Part of a small language model's weights: untied embeddings, 6153 steps.
Each number is 128 + 24 x the weight over its row's rms, rounded and kept within 0 to 255. Layers, rows and columns count from 0. Numbers have three digits each. The size before them is the row's rms in percent of the matrix's.

# layer 18 attention output, 448x640, rms 0.0378, rows 0-50, columns 0-127
095:117137118094109135115098124133088114139118141100109157130128092146103140144180084134126104110136160096129133162161122150141142151159157150162142139174172124147151144116149085144128117170145145085088155162138145156127135142125104156134083155138122106119124134145168117123137115152114136091133124134118116124104125128125104148133160109107155161158118144108154151189156111114162145150130
097:127121157094085149078135140125149094118134100078084202138166188140125100094146152144098131164127147159163152142123121123128081133058152147112143182094215123105113119165092145129116132122117111142112094107141147125111109108136111131121110150146119146134133137125146166114135161129143116112114124103139154100111104091099114155117150105113156150116117144120117143126167120137130103112119
101:140128136106156111141136115070130156104148172145149153153135167163112142112168126146150126152106141149086154166142107154099130126131100174079074132147193147114143167148126121077092102122140117120142136117135127143120140126119133135133130152129124101145145097145156123126137154144152131163132123121117121140135158146140117153126078149083130148123115121140140163111136137138097099117126
094:141086167169170139104141140069083077088136163123159117103164176107097130161139115174143125142079191129089101113134161058169148102115129113121137123150141117121121124116120108085132109088145131131132132132129180150134151095123130158146122117115131140096130139101146129088126097118160109116101096127154172106141144134139157104114107176099092116115137121146135120111133135137157128153092
097:090139170134079122167145183172151144153123157166102103106130090125176149142102136145132161076151133115116102190148112130140118118107134115087119162102111087143109122146094153160127131104143120131107104138156128126121105095163141135121111116164134144134119124120111113129142143110120152112134174138146146142123126089093131140080131137112155121135135160112146146147149145115119139125114
103:104160163142147130125097123158056151166136091154154101158143143116097098147116155131129145094132099123088146142111137126151097081135160136146140135137139152130137138089110168139136109116136186114114104123131134152112124119150134094140127155127123126124116144125135136175111123124151133141108128141130183118087123153076130100166111127133111151138153131084150131141096118132139145145141
100:088132149067112112119186108135114116122091139157161154105127084124117144163115130161199151106183125122133181201177142134160120127088137098068161142100107128137112131059173086148111123098124125144131146106113138124120102097135178101146123127099135128132125111101134122153125141134103121136094164107143068144115135134134119090136075142139117141135088139105129126147132149154143109122116
097:104147126144074076136106155101134096111169154150117089166125087173110126148139125115112131095152151161083124102125116161150091104169100134136130154175151069151129103139158084155137131151151152137050124136110128135155127099175116148139105147147133132159154152122117130130138099198138131127156127125122135142138147119147124121141135146106133133121136111126110127102109095070153113136110
099:099133128143110072125180164116090104107123123116108144134141110139120121147155145122103136093087146099179134132132116129132124158108105111110122121137145119064082146165086142110118130102139177170129188128129109137138130109135129157117110082162111124130122104102157145146121119110159107168122113098115110124150118163135134136119145131083144126122159105139110149096129124138112111155145
100:128165158158082132118129136151114174149097075130102131103164113183123107134084110123053107136144116100081123096107129120082130145114152106098102106121070120095130157119124106165103131146164160163151112130135151117138137134107137104126108083139117147157128133110120147156126155119095143132119103114106100148115127152112144140136137159140134123109155110152165133142095143110147167141151
100:106143136132090127109104067161114112144146100133084115147112151058137148149156078120181080145117121119132131129137147143126083121139091143174126115078071098137074136163168131129120121128116111133115102098112191122113146125107141144123129138134076126134134140113118126166109148099145136082135153131120114153122089096150103154152132133141170144121155108109136100136120114128108102135124
100:161128084158108118113146143158129151188166061145141164131136116136117123089126153147119100165199104155120129129093117170159136143109121135160143172154154129107123136098133097105154157122080171080121145125143106123134123104100162143157105159126133142185150154128094107116109110093155124115125079134129106137130101118091143093129118117139139087132129158137165158163114155179125138157137
098:140205093154163137169091140156093124193153164140137149104171090156124147128105172146161129129108174107117095111141086079135079089151126122121113129091150125151191130138116113105163113116111145087108101144123103127112142130141102140127123119084160137147154135119131095129147119134138117153146121090093109131098105114133122124101111105109132135185115161128157126161147109119128108088117
102:134156132182081133160114070116134119162124147178152131109101125077121137100137147116125080130150196136130118111188095170117163102131111155107088127053147118132113148112108107122175123084139131120087134142123123151157174148138172125125136102124112107143111096098145162148133157102150104109093143099088111114150125167125137120143148127109100164160164156174161147123081165102116177136113
098:079086077117094108099111140147079145130087098124096107115120147136118106203155135084096071140108121124143124180139158081098138109129174184108145110106211124133175099127101120133107137171159197141144110100125106072126130106134111108129098121146134157158131143129136112120104152136111152117117128112143148122103136109119158154118140166127134158156117132163110094140126089100137121145120
094:103108093128112174136154136134110121152136117142132088126149169126089177104158132152096152147151140111129105102069151141129168164079074132110123130113119135196138073101133131122088102112109136112109123127109150119106129100162139129157120131114141161169126157116138129073107135102149134135138083084145154135092119159097153139109153126141108142164145148128139151116090137155151104150121
101:206074165120145168178142109128188156120160174214118175155130156174133076173117111145110151155089144164110141113161177109107166118158145099109096092140153120127174132146068151130188143116136139121097122157127112129130119093105131135116113079088106120123124111135100154125153155127126156124133163102150133108153148124153117125125110174104116149081100117115131116126122113114145157149139
153:122102113110135101109128118125103118136141120089120124084104145117159116078132147095150149142153116117081127094141137158095087131137159136135187100102153108108104116152080114115097161101142159162125165149109113157139141133123161145136145126130143140131125129137115142166130117122132148132142145142170163114126122119104155145127122171118107113167113129164143177124139129109135133132161
098:115088075127106110119086116156124101114117156177116097128138101210104133143115098172102132103105071142127074111118167122114079112123144148142127136107118165101122120122113123102167128129150162120105139109153102168145138142120137099142119139104128128118104142144133150158152098152153111119117124116121079110123173118134143134159125133129142130115148144098150102098154156150121138115131
105:125137089147085116200134146145129117138067207191148123177094149181108120135159158132093154138158165114128103128143113149127169131076170125146121124089162154103131073136182096165132113121140155116103114142146127133123126128106112123130139134106132149097122133162117122117114098122117114126077126088141147112110130119154109110121115114120149105152127155142133159162115136143099119158112
100:111160111120145124169135126149093107103120137158107133141139176111128093137167139098112115070111137139122156101118168160109134126139160120144161121095128127074144123040111155159136153136122116148172151124119168100091081127102098147123098143143111138098135158157106112110096152108122147098132126145164131146122119139126123120096120180154087138119143151157131131135135141118131127125158
098:142154102129089077142139122139137140146132117100143201163125164136153129147097144135128129154109143134124148110136085126125058138144179122156106111111160133177124092153116124129112151139089195124133123105098115138137155090113124159151139110086131103142142132144171122154126120123145130093123151100089159126132142110134140109126134113149153136141144135149155133140143172145133102154134
101:136127150188146139111089086115097070089120115116119114110119106122123157130148142122099119095129064126205136081121108136096178123105139181105159130148153112148122148104103110110203140120068104108153139102108104117144107128128139134156120120087150120118137139135143149106125123119099140151132136129109111139139127101088107154117111108172114111137130152166130113119109119150103117144141
095:140108095113166118160152157130138079191110088153109103127137112153135125121099171182124128135159128136162106090122120154157151073132140127123163112118128124172137173156116118132103125129163083106143122142130151115134084114161148104121157166117133120100131115130139127100095097147085145097104139122157150115128128073146123122089109151133140121129113134115093113128088119113107159159148
097:118179096154107105144127156132083090131134113147093084118122123071120133140154070092115132087089154097097102108141121127100110110055148103089118160066146140132130136058167114140121145085185103171120152128134138150177185151109146150111138123142132112117098141120173103128143147127159153166181115134131116155096113129106150121124120090143121122119143133104108103118122113119107117122107
097:141136114128100143104098130128162089127095130080126072084135130120134152099180156088157110054124157154141163107164159150135122131103139170143143085073141120087174153079151074141125166116152114121121137130127153096137108161159173130115169127121108123128119153111126115156113170115128133131151124120149142126159102129148146142095106096118106168116138159120146147148122149139152121132158
102:066109141138186141131126172167122098156163150101092154112136115125136160162078066098134123095113085093064203116129126137110174092135165084100138141131105140167104109130105121141168097122108097087130111118107103144140134144134115120121129111116157125115168117130097089148100115127106128141150093143140128102141137167135141117137148120127101118138106116161114132130102134129128108117104
096:163134139098158178126098127139115124149049128106180138098176107113157103148074124127137164124159137115082101077129152094111092164147116125109139140139102172096106123122153147154139121130172119152142140093146123125130110098169152131104135104142142119117120144124129105150116172145118122154135146109145157103134127120112176106109149101130117149100122117127134118122122133090159095110139
103:114087148128127106108130164138149057136176172121093195160087103136105115170102159143092153180138105110121119130084094168117210116164123089093133121095121132110141086135079123126140157165135084109150130144176119142124119127157128119105127116105127134105164106129139107091119109120148118131140112117133166151165120122118142086080165095151110132125116132138130160118116146140115125128104
097:102130142094112157134134133114127152163157120112141133142145159102125132140128134066087104136137104145114080177142086093115107060121097161146148123102136120133148138095082118117184108106122103118118134131167130145096147127107122109136121100077099126141157142135133161147131110120124113113123124113151101149159098142109103123147150156114139159154121107163135122127129106113157137139134
105:120136117101112167114117127139187144117129134175138145108101112137145123119111119162121157139094178063150142114134130067139099172136068129164208173108108116144051152131139139141145082151109184117112133138126141168126115124149109124133117169144132134126162184145128144177091131163138173137116115116122127091157143137126160126130126116130144148170182114110124103127108145163140130167126
095:160087108129125094139100083087124160154130127123113172093121141114119084065115142146102127122158144131121135067124140151152087131088135161095138156127130118147134177096136094141113112093107162123147139142135100133116130131114138137135148131137120155144115091122102139131108128090126126109132099116148124109132099183111131144163123120118111111148122150129115147187112103163147072166128
095:089103144165098107122173124121155142077120151122092112086157101160065159166110119140113112143138121122120119098129151098205109097149168114124118169084132110096114117132061213104115149118132192125149130118139139120090118141128118139150142121146122152136127121116117173117075141119159109138076172119113111143123103119105141106117166070101134133153136110123148154137110139136100107119110
103:118120114109163154148197153119132136132079063119107137116046119164142177144150075186117088130107116134172115120131177072165108176147101133149116094149125101115083138119089123172068140107131173153109116134097130132123142153121138160123121103161132117136146139106111132132111109139107145137138110120129154136144138113139132104150170127151150117147152128129136129122139152130160112153147
108:138123153106074081140114096105164173111128131145110191139137149168154116124066159130112110109118106122104115125138108142132149156155168173142094144124133119087110144170119110119165076109131095136154131116134122100132120163122125154137084102143129096130100120110133116144119097107164140114132151121124120096085089135138118082141134152097098115125145126118131147082118135125154140169139
099:125128126121117137116117146119177136108202116094113093164138124064130099123176108081137108102141129169162164060144126083155146124114113081080136095177107150102120106139098167168088114115149110113149124131115167093152122113119098115144135103124130135067175147141120114092139125095095125104122131146136113128133117128127165126100116150142125134135143154125129147109118125133123147120141
094:118127133119106125152094134146096152108097136145139153138149090116139127108096108136155141146110099099092164149155106105158150135110100137118124081151156113092108132115126075138155095073132161114119120101124143128152065107105086147106154104097120139134130158116133148135165120134126117143144113149092120164168114117122139124147101162139115149137132112113116095063139156142115156139119
099:165215183160178116087132107099081116126115145155136091106145108115169119132170072124147135111120112133091160160079095113115111113140162064185074147089177139157119177111109115084101069184091104156139186138128134148128151123134136102148112133118121112146171104137114125148148113111128104137173116158136122147142115087095099137114136159140129081150112154153136106148122132100114095097102
105:143125158144133139111111113081126056121125126096107097089078095172051159111157129107104108150151104077154121166102121143099107157159185163151125090108117116114130091114134111124184184142121129139132146124128137149129118111143142143126129110096133128112124107089161117124139143133156115105068097118103116149149162124115093170114129110137111135109133128145132169145121111134124114128114
096:139107149138113122129109128169123118116114140169117110087091099142091129128120110143071151151128103104164115142137102063128124135110087154145125104106124159113105160143103120111113132071160097136137130104121166113075160152129133130113108097191157130112122117085148136108148123175125135129128115123119147152153113138110148119143151138166110113130156132161114149157144182129167125155121
096:133132150131145157136179099100116101144096148066081147112158145108092134139173138129159138153136132142114091097144126091116112107152127115216131140118127108157115103171161096101114132155126125127127111128103135089153131141141133115133121097111079131136169161139125099138093133118095140136170118079155153114144108125162136110151103178126113145117121112146112181134155134128112123076155
105:140125190097187148097104090124120101118169108181136100139162141184123038124136145138113137152132140193139128164128130132102117177115146160132133138111140149077127137147100117095059142157106091095200115154131150124156130113095133129113135088138089102132138121127115127141152145150160136133108104152113135131132132116153105102087152081163126108063136146144124133103112193090172106113133
094:113108162104140112156086135161100150137117105075115161138148095098179126162153159171142175154129162150134121157136158129161113155171177100091116107161086149180132155102116139156139198094121115108141125107149151182158126130094159103137120106118122173108101121152166096146149106152182152088121138139118158132140138141104147089123141135122135127105105152156125187137093182090114127144115
104:119081128199116069103046118141103080147085159084110157112139163108129123110162128178122106150145169166121144107078091132090162089135096116096117157115086129108136140081095115130127087167180126125102123100125128103143105107166111136146147106154125161114113114121128138103149167123126124155139133157160112084069140164154153112110132117154129165122121114106079099144108106117109147132143
103:162115114123128130084136136145165145131148138135164142131157112117125105094126118128118123112129168167146138151181139111124141066135128175146130167164069161099168092096115103116131106131145101127169101098108122115170157163183135147097126152156140116129135153129108134129137112127143120129149118138122140112162099117157134088139142114124112126104125107136090155113094128134133114137140
103:134105114173140155153141143190155095165093127085119140156127131126113141159108120079142070136089150133181160138143140119132135126083158153142152138132121113056145179173160136143097144164153138147136120143150126090127122137117133084116144155145137145149139149123121134122135143111097153098139121136135142130119142141174100125098168158109153108148141146134131133164136118112112148146114
092:132124170131131124132175128220125120118141101127158120155096076117125172153138130136083108160126124159159156144127146121153139137163146126140092181147103103108184107099130091051138152117100132095125094104167146152160110111125155097121152150143094148106127152126159105131138133131157144103108114138127104153167139132090117119147135124106161098129168103144106125098091187098113115158087
096:107101110131153099100177145096155167101134157157102125125199092083134144078147180078106129132123091112099148137109074132104115107139124110084133144177113156149071110108175116125112149128133113157169125143133117156124100136112147110131142162149149145102123138129077105150147125132172143166137152123141155132098076123092166129087132171101094123129121167132151175132148119123102150114109
097:165090148093156107061164172117111133146134194129096110117122105127126113109115169111151087129131127120149115088151156126158125110117158162087083101137095149144078169078125148081112108121073078121105154146084116137107098163125129118123134138109124092138145115097104095099118139108139140119152145131121120134113124105122081121139110158123111160102122141132129108146101145100141153146118
104:113184181127126160112148141140177122140145075097146129114142114146170109187103092157141130116153123148112116092129153124130119140105160151115165088064118143120117122123117106161104173099136159118124097194106169117137146109138130119146098128111143122168123128122121123110133140146098140116106093115165137107161097097152088116167141101105127108155162108134144099106154142140123157139146
095:113146056119151110116130104129117172179122122150061155113086111125151106147162085123103145138142132092133087169158116124119131094155130117120145161116100101146148173142117131135154096098124150161148137115126117121149107110137137101130162144160148144121159141113104175136141094136142140156136094124137139138139111149102162117110145170143115117152119128128115134138112112113133096116114